config = dict(
    n_layer=14,
    head_dim=64,
    norm='layernorm',
    rope_base=10000.0,
    rope_fraction=1.0,
    init_std_qkv=0.0247,
    optimizer='adamw',
    lr_mult_o=0.89,
    decay_fraction=0.584,
    batch_tokens=131072,
    doc_mask=False,
    train_tokens=903400000,
)
Each number is 128 + 24 x the weight over its row's rms, rounded and kept within 0 to 255. Layers, rows and columns count from 0. Numbers have three digits each. The size before them is the row's rms in percent of the matrix's.

# layer 8 MLP down (transposed), 2880x576, rms 0.0498, rows 2239-2345, columns 192-255
093:185119123127114148142151109126134114125118123103121144170131153155142142115110164106113131130084154111138144142123102145153124139134112167169157131121112077108099111121107139130144082112130153
098:140116159111124124102098153080119131150120155125159115173104097118131125165081125126152174123116144140123132070118153119126128103128126124122114124105102158108104110154050118142128155099096075
103:074115109103119148124090132087103147097097124133116104144142122129150092126149185132143142150128100117147115100125126142122106165144128181111087127136077151089171161088068132111147124128130151
116:105132114117142166097084171136106115153142090159100094108130138155140130113117117140118158120131112117111100155153128130186100125169098120140114129122133134127122157183120159097137125142130129
103:160112161121182128131088117096075116191126145085127112138142088105118151160111107120135130096140126118143140141152140112116142133146158122119144153133111163123145150123165162132130111176167158
101:125119176117158121116113103096178148140115128159127132121116101112121176139099120096110135131108095132161141159082147099152097139146054126106124150126103112122135109130136132156171117114076164
101:139132095108124112132141150184133123131121080128083125100123138096140133113120109107154085148132132131099135143104134159109111176147106177112057142113147101162159094130150123176132104111102141
098:146130097149123124124130114122125133149129123066137103137115112136106144164074144130143134136128129180147105114143147117127143104111108153133163186137129148116122117112156105092127126129096121
099:146155108116110108105120159096105136136110140117135107121162121071096132115176116111131109110171079116104109117066122128150104184168160119129157161135143130104150122110142118109071108132130146
098:094148132101116137173125089126158118148079147120108120185125126115124128138108101148133115121142105136179137116094073126180131104133157147148125108114097117155089132120114129114107145107157134
095:090104098127090173143143166142096154098149138151111173147149117126143134099143084125126160134142128115124133106157153138078149098149108112136145103136122170111133081119137142121135151112097149
107:137112116123158112116130098104135093110185103178115144098092126135114153132138119101160148149122132175140161111125105124129150187143126115155128153124137120132166148140131133119127127136164138
095:153144126111120125157120130116120163177125118111157106141168149143147158160124109115120176137104124137137146099118140108103125117138105168136145179154145089160149133141101121126179115103122141
102:128152119160094154162142102106106159132141135128097142137113107130126124154114129112120081133108120109156168142107147148140080116134131174125139177138155138107099135134129099097160147141111104
100:116110132155152091101146115139134143104183136155116134120146161142143164147150116094139153119131125159102147123117124123111111133144108161103112129149100185110135089101171108134140167140185102
109:147106122110079124152116126127106129139160143166166106112142138106126113164120138121117141070146141098136121135119125152115081100145120124110142133108155128115159151149100148143151079158125151
103:119140130133110135153101171084100126127114166099167118119154136141136131130156132126134144140108113078123112125079184108182116120132144114116110135080112170110140089134124111126133138133144118
103:137130110140178100176130117134126089123112165062166169185119165111113111106130153084131128105128111131135158125126126085125116155123125117135104138147139131109144123102096143142123140149146183
101:144150118130123137126107101135107150132135153096148159139119108146132148118175112114153164146098135124128138142133179138125114108101128147135126169136167158150082070130134107131181110117169125
096:106163093175098192102141135128139124140142112135114168106137125135110117152121116121150135132102129106118119158128131144176144088116144107108149138120082121129125112101120114157121142121142199
111:150150127130156138155120149106086123101129118118169144104116124092124173140149127125141116140151109129175155120134137124133135161170098145090147113161127115161126102163171164152118142117111118
103:127130100122144134149117138115163170130116117114155116127141104127174158130122138157127139164147108105156138114155129139130071145131132120110150141135107136191159111146104119114085153128124142
099:156129076103130109138113135141134136165137103140129161149179120145135114119113095139132148095167162127142104105145167130188095113132160146106127124132195150144107125129123082143119210137071111
094:126152137141151097111102104128135121124111134125161117131132125160112157127076131112137110127140156135148140124154092103086140132078165134069138132151158161095096100159134112140116100101104128
104:121148088099147104167163187110105141119128175104121192148148113127211103166110101090108169085110157125173112111142122108123119138139120140149121091160095107108126132120092135124105167135067113
108:122144118101116069134086120138179196132164133130069151106147139140115110077139124143091103090110113139157159138107129147170133141127136107116156143088116148132081109223120111134127140105086156
102:093119120145083117134127134178124123092145128152154144134117143180168108152104148118109146109084102125135139091113132145081132103130083162159116121169102183152125057096161153096168125120118107
101:125112143166095126103146150101098078120180141145153123136157159097125113178091140138090147109095109108156114107136134116142137160104121117140119083089129123134132116113124164109121146171118110
091:109124080148148113156138123136114152143164098111113087097125096125098110144106094150119176161149112153132118135127142172119122154073122133119143135087113162146102108143119099151135126122134122
100:135126084168109141132116138125123102131109153120117120116135128145142101152092128151100111154136160143114147129138134116131113141115116107144117175151123165109095126172101135117122182117135139
098:127155140158084144110135124101138147147138079149163114105151139121152082094142105116192127127120116134186107123160144154138125153131138166120132130117149109138131113091162151151111137125076118
097:167131158125123120143163117134110134148202116129180079069139147144086135089151113075129157155130148116132131135128157141129100102094139116130135126103130157124143118143138149097140140148131135
113:131133161145144074115101146116141115176120124082121117135183149119111141127125151150178112103125135144134169137159121140155144157125141119112193105142139147109142156174150138150166074113147127
094:149103141153139150132130157119117086101087154089153094108151160148125126143086140133064128111109126163123141156129108127134143143106146085131163135104151151124142135138180105083101095128117114
101:143152114111160077137106114129123132133169124117127178124149166117089125108144132178138133117112120179121132144101093126121095139107112101108131161129125129148134166136135149124155097128156142
094:128145101148163141137118138134153103094124125137115136116123132142144109098157081155113164141154124130130097169144138188134067149106097103130129150118133137090158157157144122089087149154097173
099:122116104114148101151142136137116178136126155113157128180132098132116099105136105105191112120161137114112087118151150136094099122175178150114128122133118162108141141114102117122175107135098144
098:106122085139113108108126121107123193130152159106172115204106098117163161124155132084118124121129141137163098086161145127130112097167125140112121115144134134163122156107143089139128107142129140
091:146096128063133128182150153178114119128130150174146103140124103093147125152134143105143118129082145138155141108134107141135136145101147125140154110133111104113153124175147151111183119141161136
090:155128118087125154145130163155119110132113108150148145151134145179107123129136138132110094140094101166153105109146142094169134128110122133136080138117110153159139117095120112167096127141169090
101:157156148136155168144090110155165162158110154112146129125143124115130144139137143107169133118126118107122151122142136112129139146132123087074111128128105137124141114157092125143123181126079148
104:152138126142127090127127101132137120129174143157124147163121140120118152154125126141134130157124133141109145138121121116104171154125116091194086106093132128127126095119125129089110122139114105
110:146089127126129120119109088169133126106134146110119120109073142113118115121123147183139103141124111119152161119142104123143120156140178149117114128115139106109124137143135109106171158155110123
092:152071106086115108121157110172127141114132098179081132188136135098127113138119128127144079131155142125160112122159150112098092127143147144124117115149156129094186100097140158131142140113144153
098:175132137104101147104086132082139089112148153121140120133113160128115118156143118132123149110142134139164171097073156104139098152127135170095101167163091127128164134158115119132163179138102062
097:134109110075138102151125125123089126124154148097148105097148125119131074144121112099147130114108104149183122086169115110102138124068121098152139142115112110098150099133124153129130139145154086
098:090135128104110080147134109119158154146148100154132135169102086133118133105088120134181132152101114175105097102107146144094172100150120113155114147139106176138109168124109129177147113121130066
100:103099098143114085132077145122113137106141100135100155119133138127090117075128114149135137181139134134154142117091122108131148115109093107140127145149122126117129137104143165164152120125167128
102:135148091123118120123127145143128106093139135123157148120161122166127132136159112139169116147115148088097126145118148132130159160158089116117142115103133150134139123106106169112156186102119126
099:168110146099148136087147107150119110163119124125138084143103156133110132128122129094138124152109174142140141084114164155104124115122122155112135127108127125182144128082084154146110121138116116
096:082151127147086138159153104129118123156143110130099098170128115136115155145098144129115154147105141110157166173154140156130156165110134113139184171158114118143146157130116107132098106097081135
098:159141119146193125110138066103119094149161133128122101132144153122135109124134101133101138106112113139146117094150123102139144147120117147129144172121146131142122141119145148140171138144105077
115:104099127099127147137119142106112131055141127149128107112118114130131154139160170139145098123161094131088174115148143152118132131138114135111117142152120142122175137157117117116170117110107130
095:106114111135122110082119096161129144159157119128101100173126100146114149152108118091138126115106132117099094164089121094126069123149131139107094139125122134092129159112133131113136158150166113
110:145129144138154103143133150161119131137077148120135138162121115120111117133161173116151149117138120150118115111123109114118133129171139133110144133143076137189119146125129134147148142127097145
108:076122108144123141159180160147100129125134148097113139113134102110135128141136129152121131157161150180114105181138119144161119122121093115119120077086130133157126111104126144083127114109148104
100:108118114148194116153146083137097148142154114161103075080101148077121105148103138099104112150143135113124155132153114132128102152078112130152113137137158135141170136097132152061114109118107127
101:123127151128114148143120148148124122170110160096176128154134112117155106115137151107134117120129118128127147132147129097117125164089113128126147118118118102123110132128118149144147154193175115
093:129125073098144107122132079140151100139069120183130128144110112115098145115139175125126099116163098114124139146144123143157121141089152129124153141134134147092147158150085108127170126159120147
099:163135083112154117122105133117132167122102083143144129149142162128136160132126121112155131101127121090173134131108109092109127154107138153151142129167083075142151102142143126151161153120105126
115:147110095140159148149140123164116120145142148107150128182141155127114130139132053102118121134138182128097126136127096097104101136107079140167089149120157102110134093057111134103145121120174094
100:133152146124111153139147151116105125098181122170115086146131138086147114133155150104151103160115172112157152108127108125138162133094096159133153150108095074112137117154139128159080140115145102
109:166111142101100157116160117166151113117090162126134120136158146136140150158153188165123126055138088099135126144121142108133158122145141132139122116108151168114117081159115111154097110118129155
097:160153133106142141096106109148140119133156143159091155115126121076134132171127105097107121143120114130124137135126126131075126144094078106155105138108166154110103112098172182100106151105131149
099:154129128119088156090118074126122103160178120121168144138127119109133172136120154179109107108124111124113154075113121099154147156126134076125126141146142171117110105122133117169075123138151108
092:145132126112083125143162130114166109140121132125113117147101145146107080135154151107127144148105135127116121152180117125119155108159159161142174129137139128163113127154192143120134147136155132
098:100135160138136147164118106130130129077189089123131133128132123142144140152158129153094117141146136160126105132132180157112175131109115145113127100167150181133147114142138125149090121103119133
104:160123109109151146136096148123135110154141152141077107103146108111063130128116120110139128090108158109128141130147142139166083120067132135121160139111146148124187114102107144154131121119114134
094:136083143152148144125090103107096137132140117133138095158137120107111125140151151145144161147105130142139129104166163137155160130164133142121127116102110137139096125117167085123112137119167170
089:108145155125120125120140108129138103162083118153127158127130112149115102119111098102123152113145097128106165127140097173138109108102114156145127079099115194108180105130104140121094137086087160
096:126132156081177116117094151113136140137211167118114103131087199152139137150129086105122113149118148113122170137131102116140119134134122095124086134112106142128182076118126094099125070128130152
102:138118095133141106135103078118095134143141175108161088145137125114138109150115102150110145148144173088144088091165151114103125133102199158120140106128133132118127132098109158102127137125121182
116:141121135170157117087145142131134112111202173152126140143129148143154091166104105131138128156161111067153124124127084128128131162159112103159103122127135134113174161139116091128143143096133111
092:158132106102122153122151137132152145116131131142137129113109094084152124154133192105170124157114127160124097110132161152114159110110147131087097118146096153102160108166154132121188137168105139
109:159122127151134138128139086123148096144095178134122100155127135135103074143169154095075134183155157127150163167099110113134125088174117167126086131149140135154140133106135124139120127119145130
115:113123139064124176144168125106120162150130147130104097159104147162141114108154128126134163172152108124156136164089099131111100090187130125130102111142060156131126093100086156095095146127152127
097:103095131135123150148121112078132169134129162137139165133136120107121158109122122140103152157109127085111122077119137141140165128164091159132111130179105144098133136130092124132128123112146103
093:141152163146139124069171159141129132137115148149171128110138160147147155165118120116140107137087144151117141123120108156081113128111120114155118131136146114113149154131138090139115144080104113
098:116159155155132126125098121143145065129165086124164099117167133107082095094115130115145116106160138123106122152115102125116109143107108107139133119088135087104123102119155139095138122088176132
093:131110084143081143096135136127145143142147088144119109153128069114092120144092094111115126165097159159139160114164122132081133097175128149125123212178160122108127124109106139114173113092151167
101:154086099125113173141104121146113136143084156121130122102145172141148098138115131126120143086167123117079112132114134135167138170132095108107153182183101110158151140109129132116172138089171139
097:154049149110139142122127155130128107126126100119114153131091119142138129139094149113110121133105127121115124136119096130089133081113149124118136133132138097096146120115120112120124171122113095
095:125149122157143100092126111170145128100117093115132164108119138131194142113139183065139137145105144093142126097128150170160134143139122105126134091115112132133085130120153113098110159058137117
090:130097121148116122089119122112118099138129128113125162119080165150149154157145130105110072133115129101106119175123147150095077104164065128151121149117189129121093073097120136124136135125131141
095:135087092135098169119092091144149141157162139130127116115143092105150093138132124119118072155128126146142155143144113173097117117133134106123135131081147120137134188131162149142137111130062166
093:125137145170161132140113151122156096145127099125124119129124149151113126105143100128114141134154133105110107141127161135119115068140134086150123121078155105169116152123131106158090099124177119
106:157138108143118162135117155131150103125153148079115129144115162160152109138100137169108134164130144094110110142094106155107088131111131119112145105143145086093149126141099139098113137141084089
099:125131127089169129138172140135138096163157154143134151148106118117119117116118096134143162143127151103183157133110144148072125116163126153115076113145130150163140132138123114155117167130133073
098:115068131119125144158129129133120155143087143090126082126136085122172141170130193116141144123105130110102106143154117137159106110090118164120188184147111152135147107125136125117147107119150103
091:103121127104148109171097088108089141135056154152147143167158104120156143149093117140149183126163098113151140105147145147084136156138115118103089102137126168138188108117101123102179103068114142
083:083106075133128146106135131195144089121060110172098113163131107125161169102108165119142166107097148149102178116164093134151113104120131113156128160111109078126124126135155089121135104151141169
094:135130122072103123104128141120162160132173093131128099097079134122146134161165123172121146157122119093122121126089133161129134093130108133161095133145126135144093130090101148165121097155091119
096:119138072135096149120143129111170153153099087104136158156114112153154138146137149128111117124188154145132150124128138118121087123139123114095160137172150136098118106175114112131092139104097177
104:164101138159084125131089094113122126141144131110113119112122199141103169113151112128089122153129131081123150119097129152121110090138114153134135133122154125129116104122134091128161114122133126
102:107115094128100127099136141139110119115130120135127081077143146124096154148116128137145148154111113099142128105140195160138123122148138134147102097108070136112160141125116152164121146120125117
108:108147094187135114124098120163112131156099118153127111124151142115155109111131096147079151139158109109131145172127128116117169149111132104159115085098117101119159139145140176096176098110137140
100:093125108116116112140127149131118105175025138127121126148126155121094157118142134130110143160131138120134131173070096164160118169116114146125127141122091113097124143128166143122140135153167153
097:154112135139150128101129112102136074161109121120147091142109155090126137138138136083078096128113148111180149121149075133137120149088109148111108158115158127131103177172149119138118160142124144
094:122129124146151144100117110162124105115127157121113107181114077139089104083101137144109164147080120128082099113134110127123127108133135145165084145166130144162113105178160173151109144149174104
096:088119120156105121106112116125146147166154088122135106118118140168122148098139084124128151127112091161138134148121128141148116135084108115172124092098109108163087173136147147117090146119143105
092:114137149105115159145157132069139071150156126127122141102129125097146122144141144133109103125173133138107121127124089096106094126128122144144144128155161151120106113122100163161136160124177193
100:136198179121087125140062136123144105116062129132094147125096123106094070097147146174101135124136118090113156127159109142134138116127088141120136096147169155109160125151124124109110112121097142
103:152107127133152141087170077100135147119151111128117142106128101191154166132121125123105092116136114092151107136128106097125097132101142121148115145142148126123165115145156100144132140098136196
087:130111135130129099138099141192130142126108138132088120158120122125153094124104149108128120154123167160149115156164133163167146156124151131163155160089115102072140154114182144138112124133112117
106:146156137155148166093111109155131152151178159191094128153105105119132102141108151113131093112121143083110108141136088131143145136139126143089067150176147141117161149117133154128132150160144129
095:127112095112139150099121109134137129160111133123134105149138151149083110108124106135144154140138150161164092132128091109148191145147151129108149107144127105110106180133155130136110104150154195
096:101132101112082147089138120104130123120109106086121082129095115134110136114120143128142122133125143122119125080153097161131173085157184177065111136151143130070145101096107134134150134111094130
# layer 8 MLP up, 2880x576, rms 0.0516, rows 2240-2346, columns 192-255
102:133153162144144133144116118097127070127142127145127125083131111167114122125141122145146141133149113141123139139096130138143123130133164130107139127142146078123087090111166117154115112166154154
096:163122141122138096128118112154079167126119081101086130176157137149134150158141165106141132116160168107133122151095129129085107119119135115131128061148073155147103121128120144136128128147149139
101:120081165123154126132110107141136069131156181119142098097156145102095135145185141136133105090177138152115154119134144148100158148130141121149139107157085104118150154131121112156094145134154171
098:155141188122167186136066085105133136129132095125145106110139133103144167113106120130077130118127125115129123127092150145113135131099149138115113135155134164114113112121160142080161151090097178
101:136176135118107124116114058124089096125115093105096099149122081163128124163163128115104117129133135110114151113182111163116203127113152104103143157157096065168135137144070118133122106171163081
102:133120157117148135135102126155156139103159158157111134126133159126100123164133121153093134095163110090118121111126118065090126086175147053152157126140142098120116196126106119076117124126104116
101:110134132147173081117099143115157131093157108136185117116120145139117099040120097144130102115158084079108160135122146147122139117092109143108106159123075119112160114132136118140153093134151107
100:128118182123116143165089129143145128143146135142126146156143126142093119086118152168149121159167150114127130117146140112115138110111142130102084138105065149138122138120144122154141103102153149
100:125110113117186126108121142141109146105108166170105127130099139170113176109119147131114154127136166150179140130135139171095140157089129117095156165114100099131193117153118134120148167116140153
097:124109138101140108092100102138159146183136143106127069120099159154099147147130172170103083115105124187111145148102127112125105131102154105142135137134108119149133147142121108109096090158152152
101:151124131126110162132075129125080090103133138116118135136164106131103125123129175078084111172140160136136169113104137145104182143134128137160138136088114115134149150110169128108110092131163103
097:141145144137189144109099091142125116166143119146149135105094160168125107129133164113072105119148129129152123136144136083140155131122138091159116087140135105133112126150092117143125119124137139
101:138106141113141100135107108115131110103156098122121099146111138169163120132131142120115144084142135094127127115093125113121155113132148103149128120102115139170127119125110149127108111110129133
098:129079155109142125091142097141123167117137124152154140099157185158102084128166175128129133044114090131139140136095095113157152097123115136147116162132154100152147105104157162153148108125127136
099:104143101101136151145168148122130136111150144165133110119155113108137085126108111156138137092114177128138120104092132117129179118141149123157131161130087136125134144147115094171124164118119105
099:104086119156154071115109141138168068152130136093088115135109120133075146090115157115124112127170120139183149143149134139158124123098147114169127104112137108166142141099098131152135141117157144
102:124124127148151107131132095152147121102113135176117148134149122118135128126119138093106140113193081134138148193089113146091131120091091114181132112155144143127119137165066151142137140121127160
107:132130145144120137109130166106134130097146087105103098089097051121126130146154124127097079096148158123123121115097104158124140175107119128133141161142112148163134159124099135165108101124130181
103:137128127097175114145142122091131156163132158154132133148151105141120122132155148143129124116152096107163127152129115106121145154123132063146115139134119137101162112125144121121107170104125156
097:131122116164134111145087127117113133090143123110108164112116124186144133102137142154119131142132123126092165156122142126110130138160153115096149126120144159143134148151140128134108146137168154
100:148160152138144148132122115139121128137153156147101163160121149147130139065141100157113109126145104101146112133157105149063156132117103121146142122130139106108114136109144129117123105152100162
101:084112084133125157128148091116112163119131160129125123116117132106119143125077120135160101131149100146147155089116132132123152101103154018135120101134089102120119115089125101133139158157167132
097:103123130162102140138166131127124156132116108123051187141149123102120142135144135128140159149165114121113132178142143148161109107140103106163103158139086156148107137147096111113131110144130151
107:096109159110171122166145095084158119114149134125111130143104114128140142111160143121107151069121135097096153114145154137119117153113167111130138124115130191180099107119058127111175128111175176
099:138142159102129158078138126108116168161140138120120123127104122130159118174101142137125187091122113154130126188128111122144150106126131179160137138140127085144146156146122113129135133140126086
099:078085167131120083140148156098133146124134119130174137134155121121109101114099135113129139170098118098139174119148141083111171131139118118166147090124105124103114149164137125167135113127134151
099:080112148134135131139120161116095146129142098129106172106109113148132124121127139147140152115114133070135154202135158131055144123162138133119143119175164091184130146145122175142104143144117116
097:162167119193098115109139129089137142155139122123130129135122126143118149085141126124161127142138154123163145116150120178103122151137106134156102120106108151167162098147159138140092153150102125
101:121145132183127112099137108125150126159143115152104143126103136156155154142150140135136108141139103164096151140127137123102149140136093139096116103143083118102137099134153105114133121179129073
104:121156145166109148155104087132092122123180162133120121130156121147099118109099139119158149090146154121116106125123114073090105123132096115153129115163119104148164144143143124092141147077145156
099:134174115135094139130129151095156122155115130162136107116108123121114114151145178134101122133107111097152135097082151119121113122153164098090136163153156096121130093123131128123111139156127106
110:094148142147132130117128109119114135127134112107166109146151104158104112088132127143120096134156062093103127127156123137066119136138122135147168119128129171126118132136138166152117096161158136
101:094145138118176156122121135145149170132146112172104115112119111130146171090164117092160122136141147115152117109112117094129114138136106149126108146158095120117152101149073157162152135108097131
101:096136126091141117108124157150134136153136135157108094150132093146137105116159158128139132122136127126112132109091141128134154126166117148122128162124124148093153108126135115147122117104152148
095:127152141125155150122106107089141166137166154130160126121146149130115146110092141102127124144157106114122104091116106085110176109158155118133118093153099126146150124140090115140162128155139104
106:154168141137144137154124134140084085128120105116103168121077160118158148112115120116087125139143107153125125120074130122147125117093053100152116138119141114118171154169085125122080105098115124
098:139091141143126108157121071159093108139169129111131149068146115159074085050160138130114113097108118118145133150076120147094151134105165131177137133123133147143129142136139139132160149129139114
089:148173151164110144097086112101127130104143119123122131157115143168134114100091126118097137109177108102086139165117151111133096108140087136153107148147137211130122119108113115154080165121115118
105:124131126144096107121112120133094134164129098146122112143123084129109129126110160116144111109129123107121102117126128126123135116144145080109129115160146132119118129145081129135140162129130162
102:091164184153137135126127112102106084116138123140131084121138134148145135146116128112114152098179146112110164119146130152121137135109111099127138142113143127163074126098116119116108124147119115
100:111098160161132176157150136128131136147126129129079107148098119157165125133138138109124125120138105122116117133119141168162123136112154113107131114128106151101112151157113140159119137132123150
096:079152128147131122125110111148103103097111128126080101137166130169145132152141143154142155159134119136151144158105140103141169168162142111146162118159145093144118137111090096101141123128139168
100:088125175154145133176060155134106125096139090115156130052145101095126139064162110172074119127111124160087148151116122182143167082142102132138154109112120169144123181152140126151094130068148146
094:099133154166148113110186143138110180154137111129116193129126155152148128103139149094094163147103118132135125131135156158113138119126126122166145128078119135175105121141140140077130074117170155
101:110148137105110167120136095088141095069112139103129172146128152121100117143124128132136133117119162112097135163101137129115132089147111114105121125143153108123149134155093081131156155166150131
099:111077095115141160104124140103124129151133176127150119137108155126093127122143122149089144117110163139152141125141184112122121127143145153120084103121155136148102099146149144166127123139136100
103:107122108117178112158082105104172153145122089111107140094141110121104108090140173154118102117120106151140124112174138106129108139115084115155132106139160117126112121116126126125104116141169108
099:099105114092145131114103116161139145127110139133144122163136109178122144066183136139096156065084112130176120127077117127118117072096151131138132127180120104134086147127144092134136090177116173
100:067185089133123118158140142087124128105127106096148125149098131101173147112141105141122128091170105100173121133158206167124109158086132142136143144141153120058103150131115119140113139113123105
101:181130141101157117104109190146126109113141134107139153129142126123131078133152140116156082114156138157145137104092097106122126114157119091146131155127176175120119099101131136123123130156133152
096:132161147140113110146152128146127139121144134109151169128118092084099106107121158111121135157128118147165164104097161125143149132120092150105156102147127097101155103143119098102124146160164141
106:173109131092119160142111146152139098093130153166129128107107080139164148121131146080105122168133112157101143115128106147138075131133151119095133116111150126166132166125133128111160113120133128
101:165148172107152136122107152123122160156146114164129175086119099121151120153118116122131132122062171172154108125125148171127106141109126101119122136085111115192109130145129121153126115118152096
107:132136110115139147175139118135130132106142143113115158132114124142141131125149103113100115097123129141132146130073102094146140134113094154128086126152103152127136133133076143166162151104131143
107:117107156096137130099122120072105125138160176114190127114106111163117123141137157133112150127098143145119153128093138149154119101099134131145135083155119122159115192139149106157117152147162111
099:174135118119119105160109182107119122122149116117081174132177113174164140141139150126125172071137130130128131120082144093093126148136100091156092100134068121112154119115090143139156167073106115
107:120129103136118130154139126139155159146144107150106124128158140147181094134185142127080146133121116118123133102101168119141123135126116112104147097098127126136140141066094121131181114143128143
096:141105156170155128123120128116073137140138096153154147122127111137097123119132113107081161146108152157142167148134093125084135130125106108093092105119142118133079141116197141116114116085104154
105:076157130145145142151139112173114119141139167168086144131143148136091111113168138164126103097164116164109132187155116132152142164118121126114094131121138133128137136101082111121137132156130125
102:124102126113135122139145083132123151162130143128131142151120132139158148102180110094131160122131135129120122178165125114147127113137111135145127132129121097205115105153112091089121142101162113
096:128112159167138066101143134115163124134144110146138089119104118156155128094158142162115120128144076083137110163098113169137116137140112098152124149116107102109151115118136136155126106153114147
115:081156124180119127124103147134143133099140136159140156129115184163146134140173108141085147115109096124115108143129129074126136102138151121122170114071122143121131119121142146099171168115172083
104:143126170099111133204115091122102109114113151130103134134137112144144076074112129129101112070134131163149105147122160113120125125162167101137158139100109123087126149099109113123100136169149096
096:109104155164125139071164127095188143072131086105151142124152113144118129136130113118103123142129115094153132129133155112121120132114086136103161110084139170131122110143160101134142129152088186
097:155136162123163143085137149139121126099154143106132103104114117115186196102088145133100112115163091148146123120066162122079152141135100128150085171114134150123156141119047113133132115116123111
094:140128185142159087177133104125130100164149081132105089151134094168132107088140161107068166096141117098110110135183131137134109107127121134149141119097123138111101142143094118166132114113145162
102:160163140156144131112127172126119123099124152129140144109117118154112147083140167112172102130155104182147113152132116131153127133111119103137120124104101132133119158154149090155111121109139097
099:143136134102146110181128089140146148152144151138132129161153105144114150147146130084081116120148138157183170122123136100152105163106120109150139123142130091123130102120085102119164170125090139
099:140149120139138140140097140147150137122117133111116133151103155127102175138131122097088117157154118123146118135109111136134165150120126090127104165124150105136134170156142166134170141132202184
092:094131126127122154161157134147151131096129125122129148143129112131136149138131141115130155137136105104141121146131124150107124125111136124104150155116133152141167169124107150106118193112186134
103:128148141134098182142130132140121116152170125120099186161127169121135132137146164127127118109155116085191120116133129127108110124136105094109119152114154125107105104144158101115131107155108105
101:078171132142129131144138129105119132156157137121133180119133171119146095166127128132134183142091142130144119131113139145104167143094109147153132095105146140141138114138099079145163191142149140
093:140145159119137145119099118137076121129146123129126158122131148162143120112118121135124145103162162133140118147147120150150086141098102098128096179125084138199109136120119118114062123086151112
111:171169146135114150130118116108163122119111104140109149136149132163129171114127118093114158152120147122139117148116137138136150123136137127149158126142117150153112150151152094135081157119150117
107:142146133105116116145168112111121140134148121184128135114181146140181093094094144084106121136136150100170136155097129108112144118126154160156146183151117150147136129112102121149107152119122123
104:112124173084165155154151146157113138138132116133124121133152120198132133143123141158148150138137127113126123156145176128130159115104141114129158118123160160141165118138075162139107140105162147
096:132115065137136184156079107151122086173123116104085132158145115128117136134143138148119110169165108152145143153130146085161170125134125159125119140135129122148136114140094127186146151182172133
097:087149115150090158155153137127167118157165124141101156085132142131157132140140127130133151115144165165162174130120164129145148133140135118095157130121135063144095138132144102191127153085178133
100:140116164130139156111143153124118073121135133144152129112136119125139172095148102118142137090120100144092152163138209110132108168076149093135123115140146122139110077145136147126159115116120103
106:129181113115100112123131083132155106089132092163186108108089146114165119131130129167150125116144157113140126145122134140101125158131117095187125107141130126124125142115081113124152112112131111
098:115143165108157116116157148088118150107136148175137125137177168098134159135161127128157131104117137175135141162098131133154138101149089096140131115116110147158189136106088131115068109107141151
097:109098138146157114183140143097135122122161136123124148114144122096099117144148112157105143131165092178115143204127109110134101117096146094177137132151154108131160135114108084190087118159089141
099:123132112119093136162114137129090139128111109089116112126134153109094182096119144149103131104137069110135130127103118123156128143130142134115147123146076119094165164156107124131128143145118149
097:127146172112139108152139112153159116153120119127149112143111118149097151152140140139102122094174135147123116147129105156137132086130137134100128154123115151127116130120107105113103108161137141
096:126142130136106145132123134086159147125150128104159136112151124123119120195100172129102081163111111120161121121147112111112145129077108170177131121168113169115157153163125133126145122112096133
106:102124111122071146115137119114102120110147146127162136144094166119155158098134139149076163147116140085141162117116125140097115124135106138103151170102117075139130156144133114081093133115130145
096:122154121149108129126121153135117119141126138144148124125146094158103128146136150131079111141147120155107152137124147112122163117098120105114129107143133115103084116110145131136098129107148094
098:094151155159121143187153088153135103088131120105174134100138159130101119125169122142112166119115128140114130155120116155127107123109091139146144098105119116110121205104089127144137114133156108
101:147147141089109171125121161139155114134148106148122125077106122142129141097214148144120118131132118136116132141166139165124091115156128118141130209102126119167102107137150107142104109205156125
095:099168121114130099176139105124157133132128129131165184132100153154118105158163119111133115151152103095177121150083127108133119155180092119106109113127137147160135135164126167152121146129147154
096:091115173162146143125132122140117108090119188118122139190172144118083133106124097118103135120151125122109098147128127122115154125122161162134141130097142133157145126163160072133143172122156098
104:176123135170131165171092121121154127147142113147117125081135120113111129075103128167116114123110131110124090119097133141120140127128175169114173143151166138139109148143163102126161098130118130
105:106118139153131127084102154107146104094127160130089160135106121142140147132139153098137130136127165155152145132117133085122140170145133116159133103128132126149104123103135152104090156127133146
101:107176118176145175139133090097133122162158117090126155175160134150092144139132133134141162096117152104139108126146142161129171152142120122120133125182156148105145128153152116175111147133175154
105:124115123094096126116102115105111134128121141149159154107133079126105131095137106110120171111125142139162141114176110144129125118081125060157120125140125120115131133131141099109174147124155105
104:141143151117141143099142141091111129100125110160133153081121116098125189143135129118099131123147127116146120127135139124109148138151118130124097137103148144116163124178096126099132114096123128
101:117128149128090141101128103110115162155156088161118155112123163115130109113180123162141142112123138121079110122124134115141135074128115077184116122106104117113161124104147109182155147134150100
099:131142152120143095106089145115127163124116120110139120126134153136181147179175152091114163103150127083192126087120170135130195087140108141138169121172150125109139144123177084130143125157125145
102:179123122099108128143111121108139138118120096137121107126159118121105104127131140139118116161145091110117136091138145117083118108115122128111114124107064114124116158131125134091128103143147169
092:150129094133133110119112152129121185124122126092187128126134113135138139112113170105143129121100104090134128143114145128111175134160098108140104149159100104118176102119091099133090124131106112
104:119104117129099153094115127087046141165133146160098131135126129125151181098087160114114130141121107089149153129120104137115140142109129150155135090128116160139122141132115110105136144126119126
099:104169181118161102127056140118094108100150163151145135118103118123092095130133167114130090134147104158122131128123176178135153154151117121128146122124141111133160131146138118125173099161155093
093:106147138113102128140148089093134157075139160129183107134100124129090123126155139118111152116128098081139140115090100127093127123129093097093107082108110171118101140149076078139134132126134160
107:115116153096157140095108097097151153148134147151144114116097137128181132120095152135134110092113155124158134162124132130139150139155128096123186141122096144165111161157079133116128133134112140
100:143145099088105138125150141116142134114154156150175165157079146147109123172126133102112142125143166164124136139124147111142106148095116126115151157129151142101171099145121107170146131118128144
099:153145158124165120210116143118124158131154153149108164180144159126138145145143145132096161135116159129123104165112183106123104131105114115131129132129119095127120156164168154123125140121162165
091:124110144158111116105114127141195128164139129150132120129159154148118131125165135174098115122127130148126133158155140169106127134109103101114151139146126140148181162142099114124101154082176120